config = dict(
    n_layer=15,
    rope_base=10000.0,
    attn_scale=0.125,
    init_std_down=0.00195,
    warmup_steps=200,
    decay_fraction=1.0,
    steps=3798,
    dataset='wikipedia_en',
)
Each number is 128 + 24 x the weight over the matrix's rms, rounded and kept within 0 to 255. Layers, rows and columns count from 0. Numbers have three digits each.

# layer 11 MLP down (transposed), 1792x448, rms 0.0196, rows 657-778, columns 0-55
125171158100108142143133118095096164138172134141107117102143162113101083137139099115111131149094151134138112139088114175122151147121166137104128130162130154162135133086
153125138162105106118126147115075125140114132083091099158158116125170138136127167093090134138074127122126142110119146122139078125145127110150114148163123143117111151142
165075091077117141119110099109105122146070142105100122185126143107151094133164088131128138168120092123140141135161155127107101146095115126104111139143069131063153081129
157130150151166101128098184147104073127103139074142133182162144118154107126127120112160121126098100111149130143121105134153136113119133087162108161099091155133148134109
129128104122117122132144124133128143148187104112131153150108078098185128117081130142123115147155097159143136144114107154119147107135113105139110124134110131148147127128
119134125078101118095142106145114098121105132126116145151150157115140103111122102152157145091133151159132173136124105151080083162140152152175069144095124138110139130137
121122128141132106146136123128149074145095092128115181111089089138102098124159117146109076095125125172117123116169104167141196127163112106143101101120137095109122086121
114146117151089136111135100143087101136095144114143092162138122118144139099123115151139110144150142113114120133105122111122131145140102107114106121116109103144158087091
136115129147143149108087143118116106126137149122133144151165117091104136135112080127090147141108100073133149132141118095108128122085124138155139149154138122094098088112
110095156146117105106135086115119114128115141139152090136139133062088120115123099104125115137111133078128115103102189158125118133177128136098136111167113134113060086157
096170146149099116072123193124151133137147150158130082114126133113148127071141138097148131090139160120071113139147129131096145114138129118153167158127156140137137128134
082098122187140080144108113126125140177144109161137152170127162099144123093179091160128097147145137127135106137124141129143119148121107104092108104103101134100134140076
099128100139182128124114116126152127163152165136158125100140157134081157112083131139127141117131071108115123135164131151141173174120156125120144133115135096110106103099
134116130111136148141100120146125107121157130086142109115085132121119136093130120155148113129113075111130178140130114119138117119120138150135109162128112167142154144110
148130138129102156141098105134162137091137103117125112139147103086119119118156113113136145155131120139151145114138104100106134157115158190140137143145161125101106127105
076113161128130122121115120147132112119177163109158125132155155109112130146117128147144132123132154130139114109117153101102132133113123110115118096115074163109124136103
133119096130121161125112112152152086123142141143183110157128139111170125132138133140082054110143129100123125134150101153166108154161078158127159139105151109137131152160
126118128098132140145135109126135128108146091143106173123122113099106126073098104137100108123138118116152116127120166139145110146104116129123157163150143146136107117110
117101105101148143111134140127119149114130154081105152108134122108133120141148126136115096134155112132090160135126123114088122151139098067149129123140141117161088146149
138143130079158106147149125146118139103162122136100095127121163123102139125130104119118127154110139148118137143092114122077066118109100140119130145109157126140120116117
140096136151163120157109130178151124124129125093124074114161120142109103143139116160184122123135141100156081129118129117093123142146099127127132155165136166122115115099
082148152162140120159112121123124138117084102124119179132085125096099111108143126125131102107178108119137099110108163120101156126133082149126161122106132101119115134101
114118146123086099142118156135119085134073118119110136147145114185119117116134099111155110161107135099144124090114114122148133122134144151154147157116133124149135090121
149150106130148106145138118106133129132116153140113097149159103172099190089142128126115162130146121088134129099085136146140137103144129110155138092151137117166107141105
120166140102110152090128097090116100100124113111137145131116154140110143182140120146132110187096112157137112140085160113154143135111131122141084132124156135109113147142
102108114131107144152115158171108091085138114120174132128115134147143159136086091086118118116126167123143120136114199108126068091117143052159078119117148137103117161111
160142134102118143108160136094137155120142120132113106119141135150129090098133120179156135112106164131122114114082154104124152129141098127120148109116083110126108167116
107123164163137088153118166123104120095134101137129120135122094167058125130142123157118163130139120088112136192102167165142089134117137107129113122124136159085098130131
137154128106095132150117175115132119127129131134120105127145104134109123112118092114137128141161131074123129089118113134094163105107143064115156096122096142109134099108
116172107122135101097129147148123135138142112085159129105174136127159185113169132137132131160149109141107153132137144121118098124071117123138153134109115119143113122107
108102123125091168142145131142113087147132152109161114145139089131099120147127107107182131147099133164106125122087164134164098125160107102105100142089171119130155094142
115069132097110126127117138104090135165099144180147136123070115147151153174113124109133131182145128152119171139114119108107173129164112122130122105109089149118137140106
137111156159133143126118107130074079089135097116131146166119154150136140170101103120136128127141132126151122162112155148139111147098119119130134124140154154160141144125
125105141133158095110150127153116153108109107134147146123120156129166120142106055133140116165173119126150124174145100123131163108101163117130115090119130129158103060106
112150121129134122112089125118138114138137115122105093157119134148104134147113110130079113137117119155124131125141150133113166117096138140119153135158087115132152143094
146143156119095104112149138092110132146096148111115067134135144112121112119149136126168164126096133142152109158104150125091099106161119121125118142091118116101139110126
108114145140118142144120127116103098118168122105136106146148134146153133135164132117151117123142127133148109135117166080113131117122118064114162069149131180133141112114
128109132093138061136109129069119120111090125141150129144132092129101097124143116144133101146117142117119091087128146102152164125141158140158127149128119127161134122134
140204190149184171158103151119255241255126041206100166078122173213121126208215214160184176135077238206147167244255061144255194255142064245070148175255180104078250255188
123113121139102113118133115152144127109145130104076157150111128092114136091141120099108103074215085136134153091136134114104144122143128081129122135084145086149147156047
151128097084126146150146116081109118121143160153128177153164131178099143149118170136155151141154104141154087124113129092151097122103151152125125089156107123084062135131
133134127128112142135131146123112072151167119168136153145108097108130138114123099132163119132110107118145171063143179126173119125125123134163125087125156173145106130113
074103150108142118128089148101113080141134115112150129110152128132113148146113162171148106162113159110124099135163145126154139088161126091138145121127124127112112148139
118110174133106162124095125101107137053129101170102094124136153140180109168140115098128112129077147128105112135109082133127078135111141106158108172176136124162118124110
130142132135125147138174101132097106113146099143111129100139112124120130126120167110130127133117127114140151170106118149132111139131134121124118143130140147163126112166
110162156129187106113111095112138123169123090145106145070151172138121132146112107134111120140104131144114128151143138094092154145131112147136130112117198106139180109138
100122120109173135126109118091140114124087116141126104128133148098112142121143159137127135132159152096125127123165126132092108145114142108196156088125151147137157124139
097113140129083125144128151163121111112155110111126129111106125140125118102155138132137135139124105126099200085117161114142128137124121154096072122106113167144174081079
178105122101152095128112097115134131109096107132121140087089102115147069131095123165050090188163167113141104096113151143117108111160142152098176147128138151172164125147
128114139087113133108113126123143168126089138081134117141115135133146142096118095119149158175149137200156156137147116131057109149126105148172142133113140080139097132185
136111126124139125120139162141126118120121147097086132122100106114110095131172134138125116170122117100102132155125131134131121118133156120117085128139097111123099086116
149109124121139169135136128118140147127111147112082135132129139149122093111131111115073130110150098138134139131141106126122154100118098097152157113141155138162142116117
135154118143132126144147156127149166115121112120137160129123132139115142113151157115164135121107152123155174138103147126116131148125166147166162146161136151085134116098
125120150150129167144089095159116089090134143146125120114134138156172137116147110157101157129135115166123128105101081162099089127136099131107155137106151106154167142113
110093126093145103143107125151159123131149120149069088133137077127113158097118115150111100189125122159153142139140150108091108110169174129062141154091118178153134160100
127100103110102145127106110117100149156123117182116118147180125135155129163140108095136154138137138121124146161111112142076063135107168133154165084156101149128116157119
132142146113130116107118114105136099131101119132110103139129116142126126157099164115135115160157109093136164091122149134113121103141141153109139096124149093156111158142
101138130114108159135118161134127130142143157142123110150122133131149153152123099144131102051110115080127103145145143144099095115087127132144120135113145128122125126157
131088144128138099144103120115113151147089093149151154182145117107097132109130128073111129126112094157170120093110135156114151151098120112094145134125152140153113155148
118133118099114115125142115113147101152183154137116131152117169067090113121129208173122087153108124110097131152122125160124103150157145092085107095136155126098158119140
164115099177176109166120145116149139148105134120161093127056125175123108193163127122164161103179097107096105116112168080130144131162157152161107113127131102154093104128
154084171170155105120172168142135134130116125087125115105146108143121071178099191116137128116095100152183111136101126114120139115150115135122151130083129137138162089143
113129125119127117114113138116119119143096093136114154154139098121109176094136122129135084101099105129131137081114085127120086105104112132158139147136104120154129073151
155142114096105099061144090108131140082103134105127145149167142146085113166126152133157119145116122130127164099088169135128152115135134141094163146126149134142119162127
137124105132134128146111172131141097129125147147117126091141148086107138126130080117141128134114133136082102157101119156196118100100162123133121119089104127087137033141
062117095147122127127114129141131084103149120141138127128128155107129136123126117134087149103168163112142133157116187139121142159118117124121141143142116089130127171135
133109129111083145090141124148118115096079126098121176123121064114097137114126142136163112113147089141151116155145083138086174120151139132097123137164122142159109155122
163120105116108109120135108159109123102096109128136161126124147113142114166170117112137140143123163122123118130131162142161106111123161133148131104158131128188126103116
122156153103134115129155118156104164156179129109133131126114133163096131108129109129153109142122143110080137127143118133131122111111050086164114137162148171129106132124
144130133176104159080115151125106106139105143093145145173119152113110115117158145113139137098099143095174151124150113181105090160144140112124134120092151100118093129096
155096139113098111112163125140113148136118106110108125146112115199122153103153155126120140127159156091112146113139113145156129153135160141095139078154155157159138133127
155111157123105124165102116126116116096135129121135099153102124133142103119101141116110136165126137133155119077106154106142102079150151150102186111169104162166128136132
100123102114132113123094128121135133116148118130117134145119160109107111161149111157124112118137145147143099121149137117136140149153119108126091117149117102115131144093
103092115122143151103135130132120057127114130111144154090125145132153137132120102133112142140096103135156137114156085146095123111088118117123165122160092138110156138117
142110126141094122145129144095103108076120122151141130141119109131136117145134167119159130130122132127121144139117142101117124128123122102115139148139129162118130111155
101205094116144176126104110159139072138155172144139126196100155102130112109092106109122089103110137072118140145114121130179173131106133120138137145167109118095125169185
151170163141139124114160143133119136084111172119080145152129142091141115121152126123128120101137126126092151135109143165140141112117125110101158158131145143119122134143
132127112149117121138111174166121114111126110119144130140135144135140149131135157129093182145132148137167115087122178155101100124111170106141103096146135172174142131107
108118070121112186109141050094102120142130124136101145147133140111104152114176106139112142112135093149137126134084133113118083112105130118141132108100136113107148129102
090083123125117120123171132132130102113128145101174140093148097124133145103104086101113099121120120126125137132097108128097148081127162149172151155151134124109157143109
092116113155126122106170114125132119149183114146119156090175118122133125087114159120166122086122139110090130118091107129122111184208126096115106167107151105114135100134
107123102155128125110090129160145132148137099132144107137131134137152128131124125123122066149157118102141154082094118143113126122135138186176107107112070135105091076097
139138131079122079102162126157122135136095144117102125131126131105127169164105157119164162144142123165097158089137109151148140131176091138149124139144126111143124139130
162114119132103156138129144142158155085107148134144126117112126156129089103113127124145106102128147079125147099115106148078118092118146106135134141160103109132133116110
095117113105140130114156129073098110105121111112139143150142135124137110161137110137141133111172120165134100119114176119105102125120122118112168131135138131121142116124
148140119113130145104133130169161132110102110138092124139114151133127133139115159082185116119140174167158110159141160136079161129149065107134160144136092167106116132138
101149123148121141133177126162131140109077134117094079090124091101076138167126119130068136107128149144096160169145121173171092105091098171144171101125128150175118127108
166155149120158130163129141119158114115160083127096090117129126153096131151087097164143104074149119089103120120128148123122112091123109142137113121138148189118106106142
114077116110116090136084125112175126137120153144135136146107087111095111086079084147116155195122120124173123130156119128105113148131107114099142123131155124121130138142
136137097145124158099118153139131127124135117112138156168102135096136112144095143126127114126125066104146109145131168103083145140152144163115149116123150111122161109147
111116106114115090156119135115097109142122102136149133130110118124167081114122169081103119099133117104121077137114109144115146100117164091117134123138104115147130109149
127119125172137105090117130108124133119113142142148119143132185167147127097119145127153089119125114108114126164118134121151076133105121141107118180140123135138129107141
161123142071159137120142134069118159134145125106137153090149129134153134138116131151155162165126113110093143130111126158122149127071104126140119174091134104140156115145
138118109141117112081113155105139127121108090113135078107106168129123084129141085093197113150159145156119156092100148132104104132156146148139176194134160143168162126138
135162114118095101106118188110073131108111098121135101113126134140129134103150124184093093119101129119110123084124148154109153119116132089129129108106164107120164134145
142092123066139131143142113158137105085089123148111122089122139213112092065144087070096158164123079086137119151161164093110131129133154126126131158142117123159113154155
148161112114120111152129134096138140104144139119128116108159118157149086140135117139155125099167133148108132091141125127155109143093121139112147172087087141138125119142
148107096120104126144138140142085155135143118137089096102150119145152135101139046141118115137121112134109120097136107161119134099153154088135114118167124131151127130098
143168167123133141132092146084117128129124128100120110102121135108135078166117171126101105110133142188120051102139156121134118113112153164135135109128130080138134133103
130083113081112132133161120130116158101140118103080107128105133098111150154097151106130091167167179078138140127137181121131146108097128115119106134108142116128145157128
115114122080142149104128130137110117121136131081130173111150144159123155142155127115134128087119174133128120157172126164122120137166124100128109109152139120122138136146
098135162100115127107148118111120126125114114126120101122152139131127102102116114134115124120123096135137141127114122157126150112182135107133122144122189113109134121130
113134158140117107142128116081130136119130109145177116131146104144153088149124121121152157139147100119143093100137152127152121145127139185132143100176130118129137144102
156094099137155120154138137109109129132160114169138133153175120120070119067123168128144141133155114128150137123105095102120149126152129125125119137140102152162090073135
092121107146093150141145161112139142098142154119113147142117107101134105125125143141144117123135107143122117139134126145138122103109130115154125118082104117128149141136
144119096180124105069140143144163135119139087144154146123131095126131137109118187131152144134102167095153145070103146123131152127138083091126106121134140164110146149088
135088057129133131129120091116149108104159103150107117100142108163110130108140097107102140169144133123097082120127091135168134137111136100145120160110197142111104143088
138138085157074067173136122103132081114165153143149081127138109136092167096164155124148139132153152104107123113138111112097150103143094065095127109097084131101096126100
137112115106120154129175152090098133139103118137089104114159148123134089170118141089153130134137122121146110094150101096144084123117136141169134121135123119143129145163
105118107104111116120135109138101099106166175156091141138095143101143126090109077157086071179157133120125110122173102121148161150127166164160105159116103117128100102153
148128122150109103099137137099074115106096131121147109155114110163082123109110107125163137131096106154126125154160095164112147138125111094158131148142148146142138128133
151134152145053110118132152168171130156134100073120128080104126118129160120125094152100103118111139162131157119121117170128142122108131129108118131120128160142135123130
165130100130101145136132106105096149140146117132095109136117129159158107132107164131124135151142173127135086170103159126133141076102156174109124164067163135155119108066
115139124118116154149138139159107136155104108119144144131131087121126103131159137086094154136099082115164156115118158148104154133126137109140080111098076148153071084131
120192074096114170084164127155126141142154151137176164143121125130142112123154137169118119144113109121163114110128125124147110190168105150118122157149141126130104102123
121104163104121142116126129153147115108147128143132082117115181146125179173128122098126117127150177131081076121096120112104129093102137139141168136120129126147127117149
149139163184193138126140126152112108102191120116086122083108186139119141116120125156118131181119124126100140122143074147090109175125115112111098143109120158102095136126
107150132132121142134164126152142129130155150116090142150115152132134078131101123119103130150117098135120114138135115122095125085115116121097104090076110132088117091114
129142160135157086120111139127107096114129127099116131107091144126095135144106106121145104127134084071115187065130149122148108067120142100132099137105111182112117096119
120101127146114112112134177099118135151135171128104142109121083112120087127127119128152124142138132124104156072064121117097109117123159082115092114103121088121107150125
076100134157095144118132056152118128112142168077111111133137109105116122117160149171068159114142112162117132152131126124121125140123142115140147144141143124150140129092
131105129148152127117125163116150143156110184135129133163143155100146132097114144130150135150108127154134142124143107125128146146086107146106125070104149166114143112093
# layer 11 MLP up, 1792x448, rms 0.0364, rows 658-779, columns 0-55
133129116113126155135119145139153118119123115173107108137112149135155119127130122120132098092137145082188139141089140067109146134100134148058150083067090117145133147088
126111140130168127167141146113137145124116110116088111120130118136103193116085183109098154083199191161120118131134102133110126135093175143126140110114140180162099147080
146075105151136109113141100109118089123103073153144118128099124105152132102113099136101091142109150144126151139146141138098113107156115149116134140118140136127152106125
106138106147133096127082148142139118155109139100136110107151117130086094092134143057161134070133183125134123183119111126122155154136108153139171157127130072108137122116
134127145139118124085076160121120140140168159103116099127101149157141152147160165139095122128149133089085123114152106108089140141144143116122147095065113134141146121125
132159116070155119116096097094114180148148136135121119087158171093110131130130132133134133137117159100155143125084120117128097136108143114118150121090089114194171165130
099130151133150108140152149117125140126097111075137138118121131116129097140141131138118100131078123131143147124126124117136136110130168167188117137098135181139131177137
108127080129129142110175062159119122102082135107133120085124115127124154080136124094156139155140117121098122153167164083087142160155151116130137124132144143153155122144
115111126111166187148106137150159127146148141107135115105167127156129130139092172148169117143138101172125148181163106113090137090155159117108169128106134154139171153123
134159124126141126137059158206133129136116135114093143135123077118093132159127128163094110169103123129137171094123136121165112152129143138131128064212145107144102147161
139136103116123119118100126123134140058073138122096126124154172106106165165096102128146139113083112140133150124136135105148151144152103134166131136147131093162098155144
115164138134108121103124109095135114084160142146095123102116120107149138155141103098152124139081181114148145132102117073117125162148115120125098133124148123124129172161
079155100106152114117147101120093140140118109177157125116108106113122137100152112128099150140106144148112117139119148107128120139128139131122148123093177112159127124112
111131104129140119131150102160133121114087100142092113131112136128130170128138126106123091137082142111156089119136111113107144149135142112161132131113147092195171137093
103126108143157127179180143111110122077123107089106164136111135139117125130144157164130156108121118143114149121090122101130124147125147129085132141137130092134115116096
131135149134107094124130159137180102139177156098111086117115164151123129113151118102122156132119159134143115105163156145139142101161134140113111095126146176125073101111
124149120132102120080109144125123125138141113117110130152123147144211118176128144123144121162107137138139167124110090110146173151139140153161117093150123098120123107138
129137115155138103122187134099145116194122132145127158091116152070124143151111128104137168090154098171179152117169084116123138131136076127177104088132099134157141181149
122163112168132130122128107141156141145117174153129174116097150134143112111107147149139152133148098126127127197151146114123122139154165154103102139109133152118080146144
113125133103130132118134136101090151098098152167130145108098116142164146133102119095084088109109119150127109104166142118120128127150103089121083108146123092125100136121
129105102138157097094116133141107133202175122187117109159173155121155159113104155135108132124063161150131118116104119089104129116109153142106159156125135137108176142144
129144162105148160142178105144168145127165104161090151141055138078121169133130107106135094144123159126117138095113115175146153127115124150107120097153116092137105142153
108136103135104175098133145142121097100137127126099172163135185130106093109136125125111169110115132127137135148113126102144154094139121112108135089090156145115111088121
087114149146103129116145141113156123118141156163114153123122126108147125153135114131126126122124109131135139117108079079163093170145081127098161104144072176145143094130
128137110154127108149122145143168101145138132099141113126112101166127115161104095118102157127163119141151105129155110113112161122143096143115141090134092107151174124192
131082134141119144116149149166137142138108155161116117155155122172106128116126101145148130156127112120176116080144161116118126166177104084090081139140102144111170130104
126142119113143184139149132106134112153117171119159143116118115125154138089111127122101104100154167141116145088158118110105130116138143156124144143081118065185159121115
116112094144130124162148118160135138147139165132121145140143084139139147109085181124153088135121130137131115137088104134148123132138128144120081137128094139107109174123
119103132119144142134130097106142158108162119169101133155124108097127089120116137105146146158110113124159127153124114131088147150138171143109130095168127101120103135166
128089127078142091137128139137128134145093141136082125109097086167127166139059080156095100081126151113167148090125145073123162132113143097166091143172148143122095153128
107135101198197168147110119151129086089114129075091142078144122110097158134132121135085077142115119129118120098092134144111156166066117137087137123137156176157158158141
140107123125122114155147135129097122116112121139102116093150110190150136134109128103126145125130114149108155124104109099126107099112151140134096101143139122139110111110
136160095090123171120166140118110130139137132138161090112140135077083130132123151141092126128081117157137096101106128145137122159154105116159148133131134093154116202116
131133128144115091112117112125110083135126113130108127156147141148122152145118139117116131143158142115126139109104123126138100148159125152128188099156144155114141149126
111105124098146113097089160135125134106131139138123134168141132160123184137090115127153113119101125120118165135160148092108098118100133133107118123113137141122144140140
139113136117152099122156138122122134101104129114121140145122140113111117149116140089135107100119096146142138133106105147136142138123127142129112118127153119121144130088
128122100132117171124141133142156106121140082150105120132132124154143106142120113117143118112088126122146097135134111104099125147116100154120113121107138121151140158138
136144144126114103142140141159114127104117172166150130125113098144142128135122127134119122110156118133137108105130151141117136106094102117166118144132105140173119118129
093158126151096127140168123171164192147115192134116064115106139140110123140127149156102153154109135137098121181109131115125148164132130132155103122125116167108123156157
144155161131153153098154110155104151149156133116105094131120117108102129094160119158148120151099118114136162101077089143117139100158133103105095181115136146169145123136
139095114132135097130116111117101141151102152149140101145128161116139145167102179089099109118121141126131108217102134158126141127171123170111118140137153156139161113143
135156093103154120166112077081127178086136110149107122147132145123145107136139119101103126120136122143150123138097098100104117141122168157132131126155110125132110094126
143125100093158099154121133135127115141129084095112128131115104123116150114113164096119144128140099114125167151134139143104156131144110096073096118161142132097110131155
107122130104118138128092100128105151125154144074118129145110090133121144142128126127128103133140124116135115135163120143138124171098154165128106089157126143114121133120
139074099091110149133136196120125108115155165159142146114085095128160104138105191113157085124168120112143135166143095164144154170154046101119120106147133151148136098097
127116145176104102131132127107144198182184141091144130136132088140154128105119110162140129105090125129133117124151123155139134118125144110137135133140153060131118138106
171132133153137140119127073149146131106117094132128150100125115146139136109141089119125122101170137130143149177129144103114153121155128116126112143167165090150091181133
102209156129112108137134129202130140135102156158122172125137164127153073162151140140125117144108114130143162163141146115125145138141109121092123144089111144119153134097
107123140116123097108118114168080129070191144114122135116134130127117151155113115128097166113141122126151117168110153189118145131102116117083143119100150148124111130153
132125114096165155110186135162112150108126183138124152144169135133109141107109113152104122149140081161163070117151138144148107158144152099130101159134110158124143134165
124132095118123079156131122095134123115088102139126145115119142137150122129132139105149141113151095143147109129084134130117111102146133160134164105121164135135178102150
115124150122132147152146067130143127113135125152097112120142133122113122133135098137103081093124101138131127126138132126093122100122141142093066120085134107173113165103
145098125104098100155126152136157136126133141144122119119125111137094131181099151096130135188155202125114141102145133150170112113153169139131151121135126125144146120125
114144089106101138152127169169118156115101166119118179098123177164126156146151122139145119107128112136154135153156108115141112147142079139107127125157125075135135125149
120122175134093156134075138189142138109086140112108156142162141153165136173169114106139156116118147101162128144161138132110127112125109138131117121119179137117153119116
103137144141121123157096116123126154104151123139129121139090150194112114093120114149104119124139143165118110175103148150094137147141177122147142155102143132133145107129
143140125158107085103125134109127130114103099128146133128113124124143100164147124146129145157139105169148133101125116114126121136126145088103095131154170104094133167146
130105102156127132109166127121137136138123120148143146118123143129153125148144164167145175123150140102114144117126141112127125140140126171145112144136122106118167120149
120147138157142158134108106119119152117109127071169134144127151169163151133107125114132176137127152142137130093139134112118135124097144114175150123145139096130134151101
136132184134098131116180125108121158145147125125089137078182167139111157122095097122104114112143108144138174135091127131092135128143097129086128155139157135106125118147
080160127135131125184111117131124133120116152134116155132106093131127150102131105109105114108123167110109156125130070142085097169127123129131109124104126137148130138151
095112107131122133127147116124151118145113153134110091164100138156140123163092152110166122142136152142096144180119146073154116107143140110104106155086125113127084126090
151163152178147130126162183138148128156093079120139071106118116139117096151163121089108133115141170126106098131137127113103142118136151126183100118168126147159123194132
126128093127094127099164090166140126112126123160120134140146155101172099129145115128131100132161078080110163156133065111101151143166135127118109112159145118121105128120
144124128131091098139158145133119150149118137101134134144100118126135117158157117145131142154108121153136121120133125105151094096147146072119075125143139138118154087125
119150080142103151109127144142103177081132153133130119128149130138142130145097128123151160179122173089159147115127145117156118152135066131120148140112095127111158158087
173110101116104108129105103118139144128123137115138100153107147096107118144130135115123171133159099105136133153148148139135136103146157144107134110156113189127126092110
127120123146142089163113114127069117141145124160108130153102129145160150102169157137127149099139128154153133130130183117144137133117100115138125119101073137112098155105
115143119099118080162105138099088118144118143125169155144149073185150106160114172116176178116119127120099105149115094174134145142119100127073157172074183122113116163097
095122132143127164141122166108110083129120133139082162131088109111118122136130135107100102110117141139109107142184126157124154176112118120139095142152122104126124125141
090123128125137090123137161065175145093120127117192131124111180151068149170153183128146099105096117128107141104130125123116149099103164078140090114168170132153160152119
113139136168149192170166161127140129110123106108124126159133136156112134114118092116089118141129120132081144140119108111145114107122122149153129133073115125115125141096
128138117115123112121156164089118151126074145120099096151132141152111090140103199110146152137133130168115095114153120113100117136155115160105125152164101133164139099132
097123128104113128141094105111138118120138142130116135124124154094084143142123130094106137104111160123145120097146145168132099116169115131120145097083135153113091118152
141151129139103084116174162139125167150143145109141106126108119160104100158147160134102136182113164136138106107157129107071118142138122133111090100102162098187127111126
117091145149143106106129105146128111095143097113116114123129120128160158161181110113122162117177082138106144174151097118161148150109124126133108146171106154126109109120
101080129137153107112106135117147132121137124155105132141083144138160153174135153074123142136134173149117146134125114123138148154089096149158108115136145098115114170125
122144085126095103167101161121151141151112132087090144138123162113102131126134154124137139150123138139118164138130156131120142177135104130185142128083130170143152138119
115137127155089149095142141125142130193073148163114091137133159111118130134141125131113083141122144095129154102102115124124108152136133153126093148144130136120140166116
139120148118181130141105145171155123107104145124135142145130103143144128123107128155133103132167082149150116149113118210151161120120152169101175096144129120139078183140
197103114124141157121153141134134099198090138084144143095100150153096124139074092105089130154119130089100119107137096148104093099124131096171118137128149161126138133146
117100130110113171134094121114132088151119145134142096160119139148128132157074119122126120139135144127144124157151154086141111142156127141134117144115156102127112144123
074116135123144077139096144165068117127132129173064157137106127119108105152137140087084105127135119131146120132134179100144150146121158117153097097092148155098134161128
148139125127138100159116133155176138143145113097117080104136134145117088154142143141074154124120117153110146106200114116133091116145127170082093153153136120151141162152
127155136114115131150112133129128133112125143175104158139128098143171144157135132110132128099165177122078100136115176136123059134126143160141110125092131120112122116153
108106102151125158129109105082174138124071164160146095141122123173137139105100168113114101139133048118141163095129102115100140127134084117106137128163147095127121145160
121116148129119111109123131156099140126115130128116153119109142106125144150126106123090151125099144106134133145130140108119132127170153144158088165088119085164105127138
137133137146108117108112101145161087137088091164148121098094094154117175135165141116121100074089128140074145155067148153148115085125132141114114121103094174127132124126
089152105119144132110167088129106146117136122157106133106114175130108128109177159142123130122118122123167110179100082126140104140159112134127121158131142141130146140149
136147129096153167118140155164121126088122129138122121117113142101166167131151136168159154159144113125099152122103116105171074124088096166110136160122130155081114131125
120135133139138128153135115131147097136133124115125146126096161141188143108154121116151115108170173165133136117135165119116156090153132129110117100208135079137152107107
077126119147106090130071115099138135098118109159148144125098099125080134162152116108091142166136108167164128121130131152107132101132147121166122105162096123092098175142
130098129139150139144062110077157152111156115118163169182088134110093140184153135158093097094152113111152157125129147076120097136136116190154129115123142140157129097125
142099120137120112135148135137107105122154118140115099131073133112150100165093142100134130123115134129124088152107117117126132097129105130074128132124093174142144156096
134093132114107089140138125153165111169137176162121138133124093096127098197126139159107160118143153115087168130127130161186141140108127139088093154104109160151100107133
178103130118165131134121161155104109143134119123156176130137157120121196175147151112152162125118115091136116136102133109133121160181136109165125113177141121115136123093
103084143143111143145132098190141128133140126103177106137130158145074146156084133095121144131117125107148118139077135122142156123107093139129109162101143111127134108104
153133124135124104139079152158106136162121154130133113134087119074115128080137142155100100133089080118112129133166062167106099126112096067068132128122117116096155152161
102124117145101091123130138130094082104122147162169129140112098168150157095111161132143169136132130156133123119183098135134114094149152130104100148140131114134143110139
117083100163129136156148183083123162114119128128126133107121137167148091100108132147143171137119069137109165119091112165116132138159184166094132169120138103152171126095
166133169113144122135137154110128149091142125115136149101118130126130148128131121156143133100168148120075095122146148112106117131143144147122131142119151120142113122095
091153158158140103121078127160125168134088147129117131115110132142158139127158136171112119108117107116129144168163145124097149157135139076160159144179122141138117167144
094102146098147121125134142152116120105076131112127119121098151073142122160124119093135120112110151163102135104139175161111153135120135140139121117128143101130134151113
117112155125141143120147086172130095132153113162111135156132170150129141139120133120113132120125155128123108136139123100105133095114113112102138144154153094117111114132
169115163100142157146135125099115108091123143102099129153125164122158096133166076119161141140120102145096090136118104142118123092123186140129137148134127149142088154142
140127143165102129101153152161137101145125113121099085132118154141102066144120159138127089127135137111129130090112121128132131156173151149143132125141154108095165120111
131088154107142129083129174135125135101165150141176161083160088141144136148152075119117112155143131134115103130096140136137181124121106115111095140158129120184138175122
154151128136112100106105083137162150110122136137138132138117120150103151108134106131116146142121153093156083094104148141112216127178127136126107119146114148107140168140
125112090106163134108145147083161116111107118145163135069161104177154199145127119133104141104100134102175129175125110117108095137162116124113133137138146086179133176108
135151119145169176158105115158132133094140105138125099147135134106153121149144110135106099122108154147125143156124118115168113133104149114074122129078125145113075111133
085155099128141118112093108057146145102140115140120088119134174107157082132122122119156078137109073108121138143151101141170151163110076146150136141166146112155098111124
118168156144100129140122100172156124114132117136144147153144169168184139126119116172127132143106139169165145108164127126105086118155119127195145126150099089124123175133
129100153123125158125174110112155142114113100133096106146123144094144138155099120065092080090132133149132088124154107122107114108080128121135147105136122151136165145102
134103159180148109131151135103089140134103141116086057114113142155133151106156131121135090122121162155095152158121165138114144093154118128155122108088104135104122128115
064149121102144149194127163097146111087161126137118138142129108159123121110110152110114118141123143129162160114130138140141101157135122114118125078130127139194126129064
117106152121086082136149130066132089133120172133135116143134106130115122143122114114146163119173087102135110168107128144131164113118150155082119105104118138121102114098
164086115064183111156115107129101115109133162149146137105157061173110184086126169113159140169099134111139138115147142121190137119141117124126142134141127143083104140118
072081122165118147157154132167121100126127170125106131110114143137124124115129121087111152120144112118082145149175101129120142168157117143110145106097131132096106143122
141167135121130116143123087111109111148144148133135124122122158116131175131096154165152180123129118174129105137127152134194139144112133104162114090121142136093144133163
113141128106126112148134118128139143112122128162103107146109136136172133139119092109144127151107122112111113133161105105111150093104153146142093160125143099098121132151
129120096098156105160129123139147126153134107132154162117122106137087142163107128085137119107143155096134118148132142147119164115118135150120171157124116109131124164128
103120111156188108106148118144132172104104148156127131111160139133098166119135099120110140148125117111158144117132098117141132113153118083122082133139136139085116171103